config.yaml
num_hidden_layers: 26
norm_place: "pre"
lr_mult_down: 2.0
lr_head: 0.0102
schedule: "wsd"
doc_mask: true
max_steps: 5298
Each number is 500 + 40 x the weight over its row's rms, rounded and kept within 0 to 999. Layers, rows and columns count from 0. Numbers have three digits each. The size before them is the row's rms in percent of the matrix's.

# layer 11 attention output, 224x320, rms 0.0772, rows 0-213, columns 64-127
101:480524518469507466518528478545470550548487514485439476491489402422504483527578511507413454560593543503495441470379564570497502484598498452488420521473517455517521450453503503410464414424484507
095:494532460420474493525500565585478546480465513494546455513557575472414524479496492461465482492599454514470510470456489521518538441532498504503432531455528567540433547489558515566510478497473498
099:502495522497498518460451492542429501510499421480520471516496448488466487428505475466411525490523513517408426476511582492557503515520532497540428566504531563442526436476477496493494520540518561
097:511471488543465451473458457531476478509562487435486463592597436415507506461450419550433526484455520493426407502551425557503473526557537493532518481494556477523432478490465499514500516467539409
107:508522502529534527492506519465477449508477545558468501487443411470458415510505483457548391474471529525533453562408498452454618491479515505553570487552461528498547470446471441497497484474503549
094:484465544482518514513441512523513530471501545472509500531449509588555501425485479563539496533515531482583487490484519571492504518556529504521534451465516464571452421526480539493415472463525548
097:598505479470447558538463512496499531469542528525485517517525553475443530472518498405489491469462488482538510517443472469486568497469427535568466498501435448506484479488512565450507512575486504
104:615476507505492515487468526458516472442540492450504594603519516502529559554458459504541482501491524488554480526475583574471511511513524531514513504497534549472436531510461516542538491510436538
095:552446499455399482463467458511513478447437549471552419533450509493472515424477530532448486538519555497486499472444596466404505498513471473476519526549527523486411523538532488496412487541447495
098:453510446555508463465499497451482530492468414427537414476519510462546501475591455441539460577542506493518466533478506476473533425476484556474519491538498503485485503432446550520477493495511544
109:505506497580522519472523503419488564486560506481459476496547580532521524439453497463544462543431549467516435423485529473511524482477534501453470541538485466504441480541446480540481467577452534
099:516413489492545523508516510477469447493448486492502496546413570590503555543506503438556509482518462478505472560534492473534495479505566534436404556496526530515464495548386507532420504525550539
103:434515441495431489517554557500472496563537494515467469522573515482507411484466488485504464458536418479568527494481540532520498422481494534530500531495482460551485503449472506469484503523511451
107:571546500465500423522484498565485522485513560427550499479469503476527527460524499555492527574488532506484489546495472475497515506391468502514476513492532461439436535441534489506474528475494519
095:543502432427487517522489450531488541484472513508529499459510579474571473552393464487453535535486456462485489468519500525484550545490474532518462430462519490443509522595523479534495451533499487
105:500554544518540556500505510510482516471425500510546513450509489492517590453439467575507460526539497534464475532499517479490507532515590430496502458480424493584483574508545586491428553482467475
089:501503481507512566517479510402551524489532490502477551433480530465590558492538554553431477514552526461548446491491514491528481443537533447482492494388505545525466487431540478504540548460494485
107:510556492513449508538482513450502517452541529565521473512544551511510481501545501463490500458526460542508469403430510474501461433496470508469508526433481526546530534498451504523510453457478507
106:474468434456486492482432519523372495516489509465471528532456543502508536524487488478524504497512506491529568536529461453470423497584496488514491473422492531436572495533445506543476511513518503
096:530531482478487545538469479519547454489494589484525500548476581557563395561526498525498524556506529499532437539480437534477496514506474519459467498507547460485511498493553427511508464475459534
104:466500519514525477456586516482557460512571472526464455547439499523467552495475591457472464418511552478522459530534544553441490480477538473486488541532499519418449543478562494507550574465467460
098:520465608499538467538558509505478536467541568493547518475460465556524437548514463515526524513542432485485499497512477461550466548513501562524502550507561575454484578448532489512553504535505571
103:451517488436477475556518475552493537531527476541541538507453447572501463503473532430555533463513531492480477519544494542564560525535488450462524510511533490431500471534520514553500465496449435
099:480551415485536503565500540483433464508474505486528464540465455473571550434466500498391598484445480498526476540491469519494512523506562557486518551487499495521506509517525447468476490468482464
090:413533552509431509496524512532477459524484601522529550438519456480436505528520522479522458485470561454532446505504483452414518457454488531501435449554577535479515544566460501520469544518563503
114:438484508539482445440498536451513501480498534440545509476487545506424530531528483489470465561486454467471483506475519465522466506518531495508550497496514465492532451550532571523502514493512550
102:459497411431471520519560536506505535483544539491570474559405513523452527490463454477536413475497499483460452483442497416453492472473475542616498432526483447525522470522505572468489502480528448
091:549586526461459517587508521485462508499451502481543514552504536537484459451507451514506543519539540568497540568514453526550376547579488514544531569466532457498543486551474495536475533486481543
093:468493478489484454555510464550515483532621433488524538504583546535474535495584452514523455459522526556551526524538442507517525528497545537436503549518536535468517538504441526442527456474495508
093:531470497420607458448423454447523496515448557488479430530432511511481460555553446509519463497475539524479514468498577513539523491456455554504518585482443477508443483512535477507482502527517445
101:482538481504477488552433473480483503492534462545516455524469477450531482511539504599476570537433527471534485516533575501483556444496559482465596564475465477441518444493485457538397453521426461
097:466581443508521498490575536467515453474420556513482557470529582489476433473441473536503440516527460511398514544593473573525519466452491510489459456512471415509512470441454485533520493490498488
098:592504472495525527482513524473466558541559550468507510484508436378506503456458531404475430534501494435485528549492451557530467460512512450472462416550420537520515493530525496525466469580510508
101:506513474515548560570394533482530560484436520501520500477492516473438479540565537467545468483516531503450423462487493437465427478506538522504556433522444440526586516592568514500452500510493544
104:496541442419500492519498480512513545536522486438507501410509488455542526439420550520550512519441518492502485576511475543538513539537497532447508536563517503452572482453506409525524537482449525
097:448429532491495531538464508501469522522539577535553521502498571465449535523503556440513534489598474505526422507509451488474552443501435449548415448499516545466455448486507555501537473472562495
110:504501476560468506468459496489456466502411457520527426519482577526464509512547561470479539570478532506556532475528493525454462546529470554497507501522546506477477528499517484544541477494493535
095:490466472507523485498525498538409448486511526526515491481478483412581561499527486465526536492507523492484560414443498556499514467528467541517566501485497517508454489522526467523473546552504469
100:422499537543435518475517449492458523510474513488507420483505568493503574537492533471542532414471493516463515474484434543486439534480454471537578474480481516488519543505470467476502490519526444
094:447564503539538483463459529451541568499484441492507526503518423521547445514469501513515476519527454533536512523578435554480463442461478489486461478531482513518527440421513463494494514521571470
099:516520480500479499579593503444502491545443513474469537473521498413530516473460483476526500481537486528517551513475517534536570503547546490472498464526526502527461487460495541457477510554549453
096:465502466550462451539510466501514461465506537507551534530490508485487551529561545512555443507418410485611443513514471521490542568476456494501505549459545483474529486531596490473454519534469463
099:484510599488491506462531458530495630467431484455472583514580459485470555462507466522512466507466486467499519440513523528463504580501473472485532526559461503500542469464562483536507540387465531
106:471470527502561443519504485489433527528462547514500479446585490535523552485496428558574491515470553466550514526469512441492557493532562453446582466549476505546481469541556442462516459463582453
092:457560424444498553504530495492518478494579460553558464540508501542465474477469569456487504506477450455547522595481523499482491414505574575583516474479476497473480574481431456501515492474463461
103:588471450385512583447513462569520475478531493439503472458502435507504554489592462533497543446513500541587481523511574502513497541498493478533494561507495429496509428503524461540484428459483526
101:437504474540401501447498487426468485509528525548555471477514539500478480578433522480547463489476476493404546498454545506507547475519487440543532505507468580493490387532455453579516558524539574
097:423519460588498555548573495496465551469457555549439518545481506508445481560389561485482485526526493525490467478551551450491535484462463404492457469532488477505447455491525473545493485601536418
093:503496529488524434460502520446498476456498510449468473519468443575426463491493558506494549386435433551498555514541507504521534512508544524510538474544515598457485535483481519476470487432445440
094:510504536486515555525443523447456469508562467510521524500448479450472545530474489542478491542491564524531493454506524536440471534514525577553487523511455511497497453512428519486491587462470454
101:458435441550438558517582537488393420454466477573535514445545470487454528472581506584482543490414554483502490488510516507506498456572542441479501486481479414481520541482446514466538505469486437
095:524532469499509511483452529496507540532467463473456509487577505509489446551520573528513532527515500463568616497516449504548475442539403505519451549504416539490497508503482432479503480494509519
105:543514539515463534481458498455515456531511504511557532552524531498515499478456497541517401464534529490460526495472467475483495475543538529576486527572516499549449481510513475520533503462513543
095:522522580475495490530567530451487496442520486494431514545491525491481570416474488511544417450428479458530435503544495538551491482515457504542490504462539561522568464445552542498448485460493527
101:518423448460516539427588531426561539570446515401499499523554496517492546509495479519508573451462495513458503534483498454505509474530491450529451483485489535457483521473468510474552493578493543
100:504537518432507521552474526493568564527496567458502459478507490452582523497518538461450469445545553498479480477480463513492460555561492524542550487520499503482477537513417515510480450509509538
098:483415523544476562531462466439464494550540442431465527515526522493511467481505510441530507563516519489472488521441480536448535471475501461484528450568546486515553449464480477469469448484472536
103:483544508516492494528508482472552478420470508458591513465466491512538553497488522439512573512488548533462456505398538483545462573562482502507429432426499568455510439521466427504460550443569535
101:482529447397528453535544505514510483522491426504509540560571464538492498551511503540422518534508557637563499449470507499492491495486460438486460498513494561461512541509475567453462493470526529
105:513499544501502484556523473544456483517508469499524551469474584433527471478570476590424463562516529448486487535509452483586498512512481559452490523497521528579486532518480554503486509544510473
108:525438509423551439525485518478544434518527487538515482463581490468470502615480553480507543501468488510430501535519475531480499506471424478503522474506580507439479511462461471499577558513536488
099:512516565492496563527443485495539546581522521438518553529458474506588593536480537469509511452513493486476519502526498530488490465474486540438517521465544526515483535557491511474504485520504494
109:544440506484515500452523423472477505536452478513528453484505461501581526517626400519521516506527477508511453533448469580542522466496539507473512432494527516525476466475412489473469566533464488
099:476547512459515457490511485499443561451430542541493512427499550470508524510480572536522450468553530458519506608487498530518484515520533599548483492449476497520483481542480485493559439474519554
091:496469495571571484456482562526530489451437492501436458484505528455520453539458505473477474452588481555546536554491451508504571491470490560552479492507461476574474451442461523507441535522566476
105:574517450434500508509455440538506546505405530461488523468468537476472490504501469522495477569444523490460409515471494485542481479474511527499457544516469534450495546462484548531511489510452478
095:481413467536453579451419552459445489517481432450542450501492534503404504501516498532571516479559476494557463531439479527571510565450575471447581490467499502463551487448527536520553458535520474
099:475527560554483453549419469520524502556578482462466488505487472499481541547453457545477521507570548483472524459451522529443478481454479528471501405390552470488499522507525413453542481512543510
099:475481547492548484500535515503521508516508464509548452496496544528487465516504558555518482444488482512526440515482533500505487535476524519555573549529492555441509528485453482475511528455472453
090:497529515473467562416563548489567461543522472517456473643440440466591428478500502522490523450499560525453561498527470475557539493450530477524588553517509549509440452516481440534537492520527479
097:490518536545580429542496540496518530518417447500507426431513502500536535557485485424488530452543526416548492495508428563557529471473463469504497552468512499501530508460475551537462536480534526
101:501483460459507507519520472463554480507558436506513529454429494463458544511475532554532538529543566567519547489531497478512495479500479503539464488464493604514474554458505509533482462501526511
103:521469494418470472450472503484512538390496466508536559537555512549504479434449482520461499447525443389526510558487517532477499527505452461514493487528544478503500521499494460458537577488536502
092:484507561507522489499512538574450559527434567506420397466452429517472444492479447499479484465569510511561533476530490508541485535432522482463467479533516519503476512552525470517439488513527470
103:492577599454506463476486562519481469494470504549518522447413475464505520509499545529468506473545520395499504470556437565473487504542590495487560435490473454472474536425493513529529515542528450
098:490456557513515461443524510521544494493509548476511437540501542478497435483418454558505494446607527543544506533500471499474494525490519532502567517468549467510447482496482428524512466474427506
098:549567491491513573475556509510519495537545517582524547459446538513601536549518513479581503527477530520497512565472520501498476527474544544502446556552480482494532499478468473490462514457518518
100:495589505528533507483529461455482528497487502518524458500526482575458604453511415577494526529428531429426550492496540578484510501478455450600537482551496431470513472530538494474476436473541513
101:501528498488547507523461452513530490496501517504539572570509455498413490540508545514500487478508488541494490523485526576559398517532452439526470528496430485482437463549575553446514550500501513
097:410453500552474465446498554473508512508482581505536491531512574524430506532504494503473594538536483530500521510530589490405479497499523457512561461497438489466525504535456526456556505506507590
097:477570503461518414456407450510505489464423463453498485419508401467482507468501466555469532456508485503529500424481465486486556533550477600526459504509508526520484516503527492492521502441512510
091:472470469572537437529499520459538463525512519429533524451508560531534478495561567481426465521460484474526509542469536508514556543540515462551529483554533486414505535500487452522480424547518458
091:573469452550413508518540542446548492519480468432591538450494444468487514422514520537527490444464533579443496504500414451590549527545543529519614498540471480484517504462535485527458496482521468
103:556602495493507509438463423564471485456503571461547543572459442531457441572501455467520464518456496483480527490517450576534467531486509442469541559518497487554533489494422527458488553465486408
103:512483497510492514513465506473460490522517512515524505442549529551530473459524507513504540392480415482531447545467544544439467499591454489494522469492467497456419446494481441486472476563529480
094:553569526502500545442488542433502463498493493444516516525553508492550557544565574485498475489459514531465438518481451495490538452446560482459508545543542522497483580536529425501396447482499482
100:516454520514497478420516498492494568491468561503457563515460521477523442493466528466450570535439441575601495478516610476467524545488476516576523529478447470472522465477512530517415440399504421
107:568466509491417502494481518523448469562490434509487508498494507569537499539552505539461473437480611512493452481461521457463530511481512516480433498501470528489471539485522473501507562529509477
100:458539523523464536491405493557537521481471464481577515528436515518526446468481508534480590436543500482496573541409513445558504475553488521418461489519485563538496502482493551503491529492498525
102:456491522436517516510459497527598494518471513491593448495409551536498496505499549494504485520510427562533502516545453527531563542447462470497483451493506410515491521487397524496538501535521493
099:536485505524512460518478466526528565494512460420502512481517482518523531574496494500486554498503468493534548527520453475541565480498451516520492476429457484512542529500574504534515521564515569
095:434474427504462553510480463443506536449511503515481496515497481459492571541488472482543536516546562503491386533511533545452516471495538558469505456514565478556517469455552537558412461483425496
102:499543429488462527496460520576489456462514497574469596495513509482480486438513450564403419455502442504558498490514442501500479497489527508475500460538529487501424485533569426487464498539486505
105:453575593514508536450424483463501519481539458465543448527522464506523560522510532430468554522601501441509576543563491512428501497478550543456500541471445492478547546520448540486545571497478440
099:473518470452461492555423542479508556542573513519459453512524526537444503507451449588491534501481455543520460500570480529546450458472586486478570496557489527444516459532539536433501472459535512
104:539483453555474577502530586463489414535454495486478465523574513410472456503457515471471487449514524505507439539525518474548483484461493531537474470421534490462544541559514534514490562556444546
104:470583513406463539489392507466491480486504505506560514438507569552534516486481482497493582489556490492494556577507464453545521452477493507457487474523528508367447559525536389481544480508470458
091:486478509537550484505489492462455497532491536426479516501500483555463485465499471504513444437544503533523488559519517522511466594470539528487485522506532450536456486463586447485560430499537528
097:428531452549561405521501492447504510491521508534515496462505562552481519488437574538480444470505502612454558479488509474512497499488574477439549517540584490525442458541492510537557520481556523
105:476539427476513542505538486522495500520523573540462458458419505433543550528571460517532438559477479554518574433560424463398479452571531505445476508489461504491486459510522479458507472474483472
102:432561552536460557438524393541458557572488508554502530437519507543494474479480450468482504487492552523472462521478482486492559493467587510542508512485470582472517561549590479472492526451532497
095:470534485492484400536603461471465539487472535514457488495496493545504437470510482503526478492429509524463496551525495535535483535478433555485481489483472397490471508465450480497447501518436426
099:567473532445495526457527500491501439518482487432466518545499452508425492517544527531466521511535562446533463512414467596546519534552472480438459483519497524516526465384528533516502517581482490
105:537482477461510530479521518452486452519478444513511528487514471563500499484564444477507453504544485556493489504508479524518516490487471534527439490437483566523517506566433468442497450424563533
095:524525495448508526409566439463475571510539535497476540511596544479476525527521537511474510456576556459508468481461513478535496508511491543482554522499503481499527550465498471447496535496543474
102:453439474436468504489523512449499523568532531435517575441468539488481494561469437449446510552525479513529551476458535510450457485477486402506499466501540539490478497503524511509539464474506576
107:505541496491447520496538527460528510513528465479494540562589425542506517547429520488490448467485444571466524526481452549472476568529434503475502571488553480495555544412495527473513464500542505
095:438529534509507481496502527500455503540457460546518483556571469526450511435563541421467528499502491496429518471514463475502478475482477533575476513519490475528478463484478480521468493516454535
097:444478433574553482504470388524552506502564580536488512513595501498485523494503505533512480480649499472524515511482526490531535469446523436536498494465493484456456481458507516514469527429540508
098:506468493481514555503518472518476506508429486496515485462608436567479502484433479453491440477533479512568462445427497520509553490465519524422540531487497536455561582473529484498563405487487535
094:481478505488536534462517509444504517444478503459499551557479524491455501552516446561525468515531510488532540407559542529557489546534534454567559472536477434463472444571560469510538471516469486
097:500452497541548501524504527533528462514445528517504534503518557528506511526513497463522483492464490548494486550520446487487596516529516511449427544505442506514450513442433461581487587468549471
106:473492492518473520506501532528475489492492482471454502444466413526508513465567491471509478462518509496536556529450518552531430516492539464469456496513556467465497562463536443483497491480486494
099:564513522510585531477552493579463570397573480588519475514487551533426526490463508539463535471488505510447571507504496519506611465556536489541466514466471520480478497501467541546513531541480462
104:490521480530529446547447520559484366482512479483478514481457456497632561504535481486482481493543485548526436455563513538457504602413480573545483488526431435477434467532505490494496519456414496
095:479413537454514465530503632478504452553419524496461462491459487511506464426506509455478486483535502548432462500525525504492508509494475546444522489496471466524587478487463475472526499460552530
109:475496529545492486449545434480539562531489515411572467505484472502495505464449522526457527473474407508487514527514518577528524452539531456465462454469529466549500521511527456505469456538450503
100:487507530473535567501563560492520504504456532501521540504504569490478454402529558528556433529512509486511534485606430519476479486482500617516492492398547612515530560539499479501517532490540431
104:479429540496497515579468529529524558548473521459449487491476507496410518401510492490551482533543559570436543557501526502486448508415438585521411518409482478427379520528522504531450505527537620
101:455456561516472458536483409467422525524529440430551505502538490577492483497495522537528480497470511453434439573501527522504444547467510467480474508460503556479512416479525529531540482559464482
103:521466476497459509553450494552494521459566558560502512509511550492545447464525575516522469498488506512527517453524569533481487462540479510565517552470481530490469519481529456466484510508488498
090:527479447577569499495528476503550534497476478519452496550469532499572530507446492421501501471496484458481473518522468469523500483512604557556514618512438515514594530523417467540444468458540486
105:512499465442457538538515534480486536607443435468482493446591531494581526513495592505566482564443384537494561475513455615451465563469564491520549544486504497539570493502444436510551522495532433
101:504449465434530427469489440610474461552550458551496506526487458472507493534501536511564467530476461503491519489499469522565475476464481532573515527451515497541413500471491489512486479485485581
107:509536407499455502491499570610520478488516493498527478562477501512495601502446538518502451581524523499549423491523519560505463513506464530536565440489411498467502515474576506506495477452445474
102:552449513529475504561524444443508506517425490391492549461517532524475420553465448500573528478524485513514597399487438531488507549514526480486517532529411506449464523444446551466456544510526560
097:518450483495509472556490480455450532455541447487470585488565526520442455497511502474426525553570525470446470487492520447472487467487506515473510502462531458440544533483509499441473530545500508
102:433506579419453487534494492445538486510522581451548480482415519469462473545457580533526529435502494466537499523532491500509559488449473538464516589462489432552482492535543494475465492515482468
105:474487568503465473510497504539504449521495499553505551491564450599522490527470486512492548530505494522514476491532531615516439479471507532556484477458429497533488444566465504553520545466522551
107:478507527444492475495521493487529559541521495557437449500513582487565499564484477560455429529514484477492485531441501527520552554504553545520500464521499505474480438512538501513459426524548499
097:470516509440479435562468441508519497545467514490503593451512486496461540478410488486486488567439516515488459460470478486497508489528500520524511556493472483514533508526533462461527518581595539
100:503514486499553573411541456490459447438472468493483471508484484528504486545529442495530516476513516544489422554531442561466520579457498475486519451574506465603473502455466496521530541613465530
099:529445473527446480502466549451555502475455482429538463524503487509462477625509559534519484437525504487559432471485526531527526483482545574509466512508437491443444440505479462520491509481607558
096:445496541541569479467521472471482542549492538527578486487457474510471498502513499456502493436555475542497483514467554503426530522443490461489532511482472450499445551500508551586507568485567440
101:456546479441472394503484500542456500518475518470526486486437562492517445474474488418492509533544572496485497430509527503523494550503542454484495587487538477478567483499438537421463605577446540
095:427559535491481510561498461517516488547481479455482409442473446592507522594503443540534532457513508458571468558508472537522446495520436457491512541500526477510549508437549537544540499380522487
097:506479533552474427557432465521544523543499571519561495561508487512477468529466526539473502495489526451569435489517438502509513527498465529541528585516412464508491479573477461505542496498431502
100:500475488525472428523526555583459555567520530483458514472461503482509506519540467515581423469507465545522563497521488471472456470449455443480391514469556479495521490524432580454525525503463490
108:452508492493567492496518457441552524486475504472499520453507500497472529475487437473573539514518481531531561473459557535532454494543485422519579495566500447509515472532433537522517373507548527
095:523509483495497440464509535530482473498560439534547416537459575416525459547500483523455493503526485530501495488547512556505500554516560464470522509505464538500533455525419444548498483504479567
097:430478545456518523553582518430511489481460432447449482456495476423530547468473520509525490500525393456554515538470457452469466498567482432481494416620515495505508587525486456444488477511530389
101:548506462502486491414473539506530534476510491471511522458466543592417516520455501546476505473506500550426498497491506536482557479515483516486562488427499565516473507504493470527471517460566550
105:424451547491459517480500586532454571521526488490530529481530536555432489467542460517441540473531474535465513573503426464548523428525487486507448478551458510485516590487447398553497543529573460
110:479478457552499512572535492537445583405578470459539513509549466444492469465538536495501490518545544502533509486476470526411503506555498500540551538483470485483571531492549496463489444520552513
102:444496488501524530478444563469495524479556509496444554529516498498422492512525515491494488481511499453479487561522478518464498487501505486514580532529554490476485505489512484489501446523469456
094:450573475490490518504522497504501452540430458491521501433414515616499479596553532518513576530516436458561463489481478513520506528470529580505420473412479535503518473472530465553404456528487551
104:489492456529512469509484412489559512504497563551517421459506532563467572561434534543491536531495529535467475413456528499493472524498492538504595447480455525502506489479564521465489498534560484
099:482539429516489499492512515546476481560511510500502481480454530519540548547455458460470395513506448469527495521559530466472484546505492510508442445563511442510472488437429490404427561507528498
102:564481522499541546521496539564562497491548545481463484526465535522486509460522494452567526434444420504441493502391505530444535514528497481531531499438540462447575492571516443548492554528550538
099:533531543469504465534458492530507547491471468499540489536486478445370500510532427581445504512450562489473522547580461583471464478482472482531534456570507480545487450500509434456479472420500499
098:466483448446520475476640521561461511477538570488462414458487548513432483458465539427472507504442513484521469532506516455484532549468484439530501484484521526467433519482466496503506481520558482
103:447514442527584510489515502501507473486504552471502527526503431509470475508563467487451545457494458529481568458567500471434482436513525527475524491496557487448453482525486426501498495485554477
099:522467462548592503489531484468508460507487518490476423486511437544483526512617473527394473451452566491515517417488444522519454462482524493445474510430520484507576467539502561463474483470478543
089:449431494502431518510487486546473438508562508522476529509507462591469522519523516554488549529577552417545437508532525491486557484499510486524493416517518484541527477512485510558483526515512583
101:513483467427524579479497490416486454507557515395371477438435498598527494479513464545499495521474488497547492406492546556450541469568517491517490497444482517526501542500448467464548462530482556
090:536524461517519484477480421522550518538452581503397543536541529495511478413437441513445458482531462547490558491471524536470603541538459560474454472514510504473450448427470574528597495441471500
096:535497436497508590552543480501490535492577498554501474439558481558512488554550443543450506427555490446478520508498438506517459531522474477454536486441534501540487542486472424507486492491560526
092:520477604515473540513504476511517534542505509515484499524497527526496489518530525506487533430493472415509536497484507491533449507531467483441428586591543564452537482479513533551518511458558564
095:528581477452539397510454503513484501412573548540491551424487506508527505514473494449448492500529537486571506493368474499500454447463451488447515527531386549518469491549445535516510486534488542
102:509495470568508418522510530530463522535504458524478492477525487516526507568481405503453489516563529523470533485573475414519524520544495497462491478510409478533558514430579477557532501407457455
095:523482498471483534547564498504391592507501568501567592529514477545459526542519529454450490526417590513603447489477557494476513490491547550517507465510541432553419493438424538485487535503465502
095:506507466476462573459525522469464502549463494572453573501508600446579485541608437585487476511547503522473524473522476454549450514514487498560473553534504469544503498518482430523498542469475557
096:555515554521475596456524532507483557545525455487497509513536446465489543575526430498557508448565460540463532505529461539515539527532428548508564528463514474434503485487520556551417519565463567
111:480555504529529535510535522534510498470513544432498465434512436423423489560509482474480522485532488558547511542499472504480558479540491493509575505509542491516469540448510474525472513479488532
100:582542543505517486527506534519519443562503543509517480566529522469462498474496542441477454338513486474530490514512492473519517493538464426472485500518517502448486574520522562497531532423507468
108:537539554485433473564532594469421488500447498494447496513528514575448488461528538486513496488522456540528497449551479439518442541518424481556481477522504541514487458495478517545565508458477529
104:538436501503517519562449479517473447469514472450509548505573558442539525471558454446456453490535446408490530522508549482476454530568556410513496564506503479599532457552537542470495493521484515
102:500500446479545449571532480510531515462494547535378497481540466514483528487479557505536518512508475463458472536499536528509496515502527482509500439528467484501537470480495500464552522432493531
108:438511508470506554486537530480456558502483491477533479518430494553490488452507476535484491484562501452541489443475512435501532520473533507529469438468436442504503437511477491452542484488477465
100:501455516492522548426387537511468502476525494497483440571485514453565482578491525548483438507496566449470499470522484508546518527418482533568456424449505477509441550446445538479517496511466491
108:531510478501510505486510470480522521479534521465499428474517489614503432501425509473467442516464483505522550524442478465483443473529440532550538469537502522500514444568505505462502544532516434
094:519578495475493491476481525491458526519489524441524565503493524490531498617547583522475554441480480420514591508455538512488406504582483480586495541505539451503450497386511422424489483468491528
091:507522518488537514452605424477425455518516516538482497556578493499516473512504514463501516490481543544471434469503512539516555515535457495411482474510475461466528517452482533545513567507460444
107:488513435472513483512510582445499496492553513424541520439433491519493503493521490547530505471508444482476419455403552465480485477507482503481483512514478490521462540497449471505511532417493453
099:543429447517492460491472508401499514495493529477470479530523486551505510504475531526440426461437526498552504453651468483558458523473563538479561501489512570585498484472460572532460498518498485
101:487515544530472502546507537473454384493480412550512588500459456425473486511531470602507481502517490495423573522446535468544495524476599555484504527513520466471556580554490480484545455523507507
106:436424465523474534475496461496484472546572509473393491572457484475522536565510468521428471470502464462505592513519497486489475481528478523533489477479477556516532551527416535462431558506516503
105:541527544547439471507562478507416495485476583454486506506518537483486488506542494595459514502537489547546466561503478539430518527520580508527499486480506505565564519524474547501524470525462481
100:515555425497435504480478506483486471576500463473540468548503530459535481539462501560482512492489608604578458534440524464559503553496406454456506481495450522465456427463503478443409485564482535
091:522495521438503584527525454549510529444456494481489519481508467532488433490512499443544518421525518511525508439474524452510438475550552508467514435403572500420452487548463521495523569440527442
098:536499513454522500435445502482463557526528534535455547523484505517498443447508508470477490532466474462541460542481487511538522552469435584475472469447420475496536459480517514511559474527515512
097:532570570471462509517569418533460512469527394496462450547603511475504477486539458391447482559454478443548505580507490469448536476539488449427557412557503435490479537520508458484512475507471514
110:602475496545481469486517554523468489544474572484462493540474473520530441463560550450473476489467481584489429555504540483529542505532500457467515505501472464534510462507465442449509529512495589
099:462448496448435543517538510429541539514494512533529503506517569491524532517478515483513539478488530521467558562468535503509548502547554532524498453492507520512514489557482511485523419489490415
108:523481490421479550576465454455478512574507486429489510592475541516518517507465485497516476516562492447452491542554503562421472404513496466395462461559423475553518487529486478450546540499453567
106:507515464498610517504529487520512487479451537469513570543482530509522558549488449564451455392550514451491449476510533455573519487511477531513493542435449514534520560465500468569513522534507552
095:559402509514478485551508522495489494460534485527380419462485548459530545550509546500444462467531539514446508500498545502501534494500458536474455460450522505475483502544499500405508507499519469
101:497575525450423444458510417469539521482522531594509499474557505456508493514483496468546421462593567458409535529573508543457486488429549505502504503460483538495501565538539585499443486507549559
099:533526549458498455540454505529486538486499536460545487470540511484507473489548494528513389491489426490496427522567485434467525527493461458517522568434500576500422569582533518558552564462544492
104:505506517504381527479561512496547555480533543508502510522517495562464536493495488457503481485547456550467478475511529476557501523494455497508506530421538543464462559493525450491541495426504508
103:563408495491493491483471508466465506453432508510506435460505505492532452460476478489515541481482396548457515501469513570570434476486495453518509489478445439544447520480455499453549463523538500
086:516425495418459532536476419477480477524470455457503503496532505521474539510555511570426516437541509444515480592431473485458498552465467499476578525546532491491449517560514558502480602492531507
099:499466450519514447567465510494517474567522515537461528556477505452460526514487455458534489411500495492552515439519511526535521543476498527463405533507531485497511499547635540469461493546482493
106:519478445455457474431493445446529558558456566505515449475496518475494465484484442487542456505476486445491520542514486497478490531445512487512524540557540498529540509537558376489413532559458521
107:485430538516443597488466487490553413480479519425529475476544445472562477489463493502486519513418517502538541478541469516537569528494510516501464566470484539493487544527506456489527456513474484
100:490563491481501493454506566479532509439545515506449485493454525519478560446524511463502584510532432555476489551487489545531461489508438516573461511569461444542497527499502460549470435493553428
101:534475562553412519475534532434448513563497468505511446472526537469439601473508538444525513412424481438518526525482460423484493496487506571510503547460562466483455472528517516559560542473572542
105:536463457498520516472521504411483503481550510491484478499439488486465459466522455534563530461508462531528501455586590466518512488553530566493476509505504442516555468523451485494532476554510529
107:544490457463502449584415458566571529485491500508429518477503540537484505611524430537427443459468497563531494510443492499506556523522530525483564447503540471479526496530493520516491581493528478
098:483549553504465484451499500490379459475477631557572491487455544532514496475506527513585509565495454458450499428589551494522512412499455544547437532418475415473509483483522523453513455471515516
087:441485488511486558503493490466498534460456555485552476537498548484488532524438580477470530486465523490510499402478471538441411568485519421477452630495598477535477540484481496527476455436456575
095:406426522524420468488517451488462560497442446466541522528504497517572518433521484421495492462495513469474520448457505530489525504486393522530496499513464472493494502467527557490536503510420494
110:552469536559485441527581498544472488460487479448506531432543503473529469484465521440478515492446529501471566483565539510519478482419512521525585570431509509470454461515470513489497487477476513
098:513561493447453491529530500491471478485521460484513494551446410557472507568466457535609466537482472414489497466479510515519580469478496514439488423447502540489491516469551504488556444532505558
094:500489457471475529469495480605534486488496468462466489501445570502513478551466457495539486485412478474475470520540463574576447442474474472511511546541447494552444515458560472479514506467519512
097:439545495518596529518465486571494535542555576477454481478514474521530487521485494513502465461507451469447462551459576483505455459562429463446453506469542547432556605452471514535549500509571503
098:491513497500545514519517526477490540481470507566526506461562495456489594487422440556465485536510502444498439457515514448466491511415469446413563569495468483457476436469529441509510447509498519
102:481532548503550513463461490480473484519447451496442521512496536574502479521507458461493521543544586562536478564478489477575506495561490474501590477508546473474555491440481560467453480460484526
099:505451575483515546476497501537506515458563543485453467509528506455468529494516425522519547518426459486535509493476479399573483484382504445534406483479475589501534375456544496513511483486492491
102:466506488500436511514522430514528533527551565423508482483535509413414492487458507487552573502417482609454482509513523446557503468472532497421484491492526530518472464513449543516493474539475504
096:517510471511536477453416455545548475509567540527504453514495495515578515438492480462503504488552511499451476483514561523544505554517494562505492486490486554481526514539551517462492516569516576
095:472582470491444504488499561545459464536513587454465458437538530458487479514495527517564462447549445514474497481523520451449507563453454507532460495564412529484519494516489537569476509470478487
102:547514465513427480468517545502547466500441528471513483486528495477538443485440529461563562446496460449548471489424482512560457532581498453509488500491507526468552530546471523597425431569473461
091:520532502491547554513494465447514535463475489524475583488555507470465464462436492478520494496509390522520550460453470457519497556575497471522513476528497492510479439529533438432460544495506555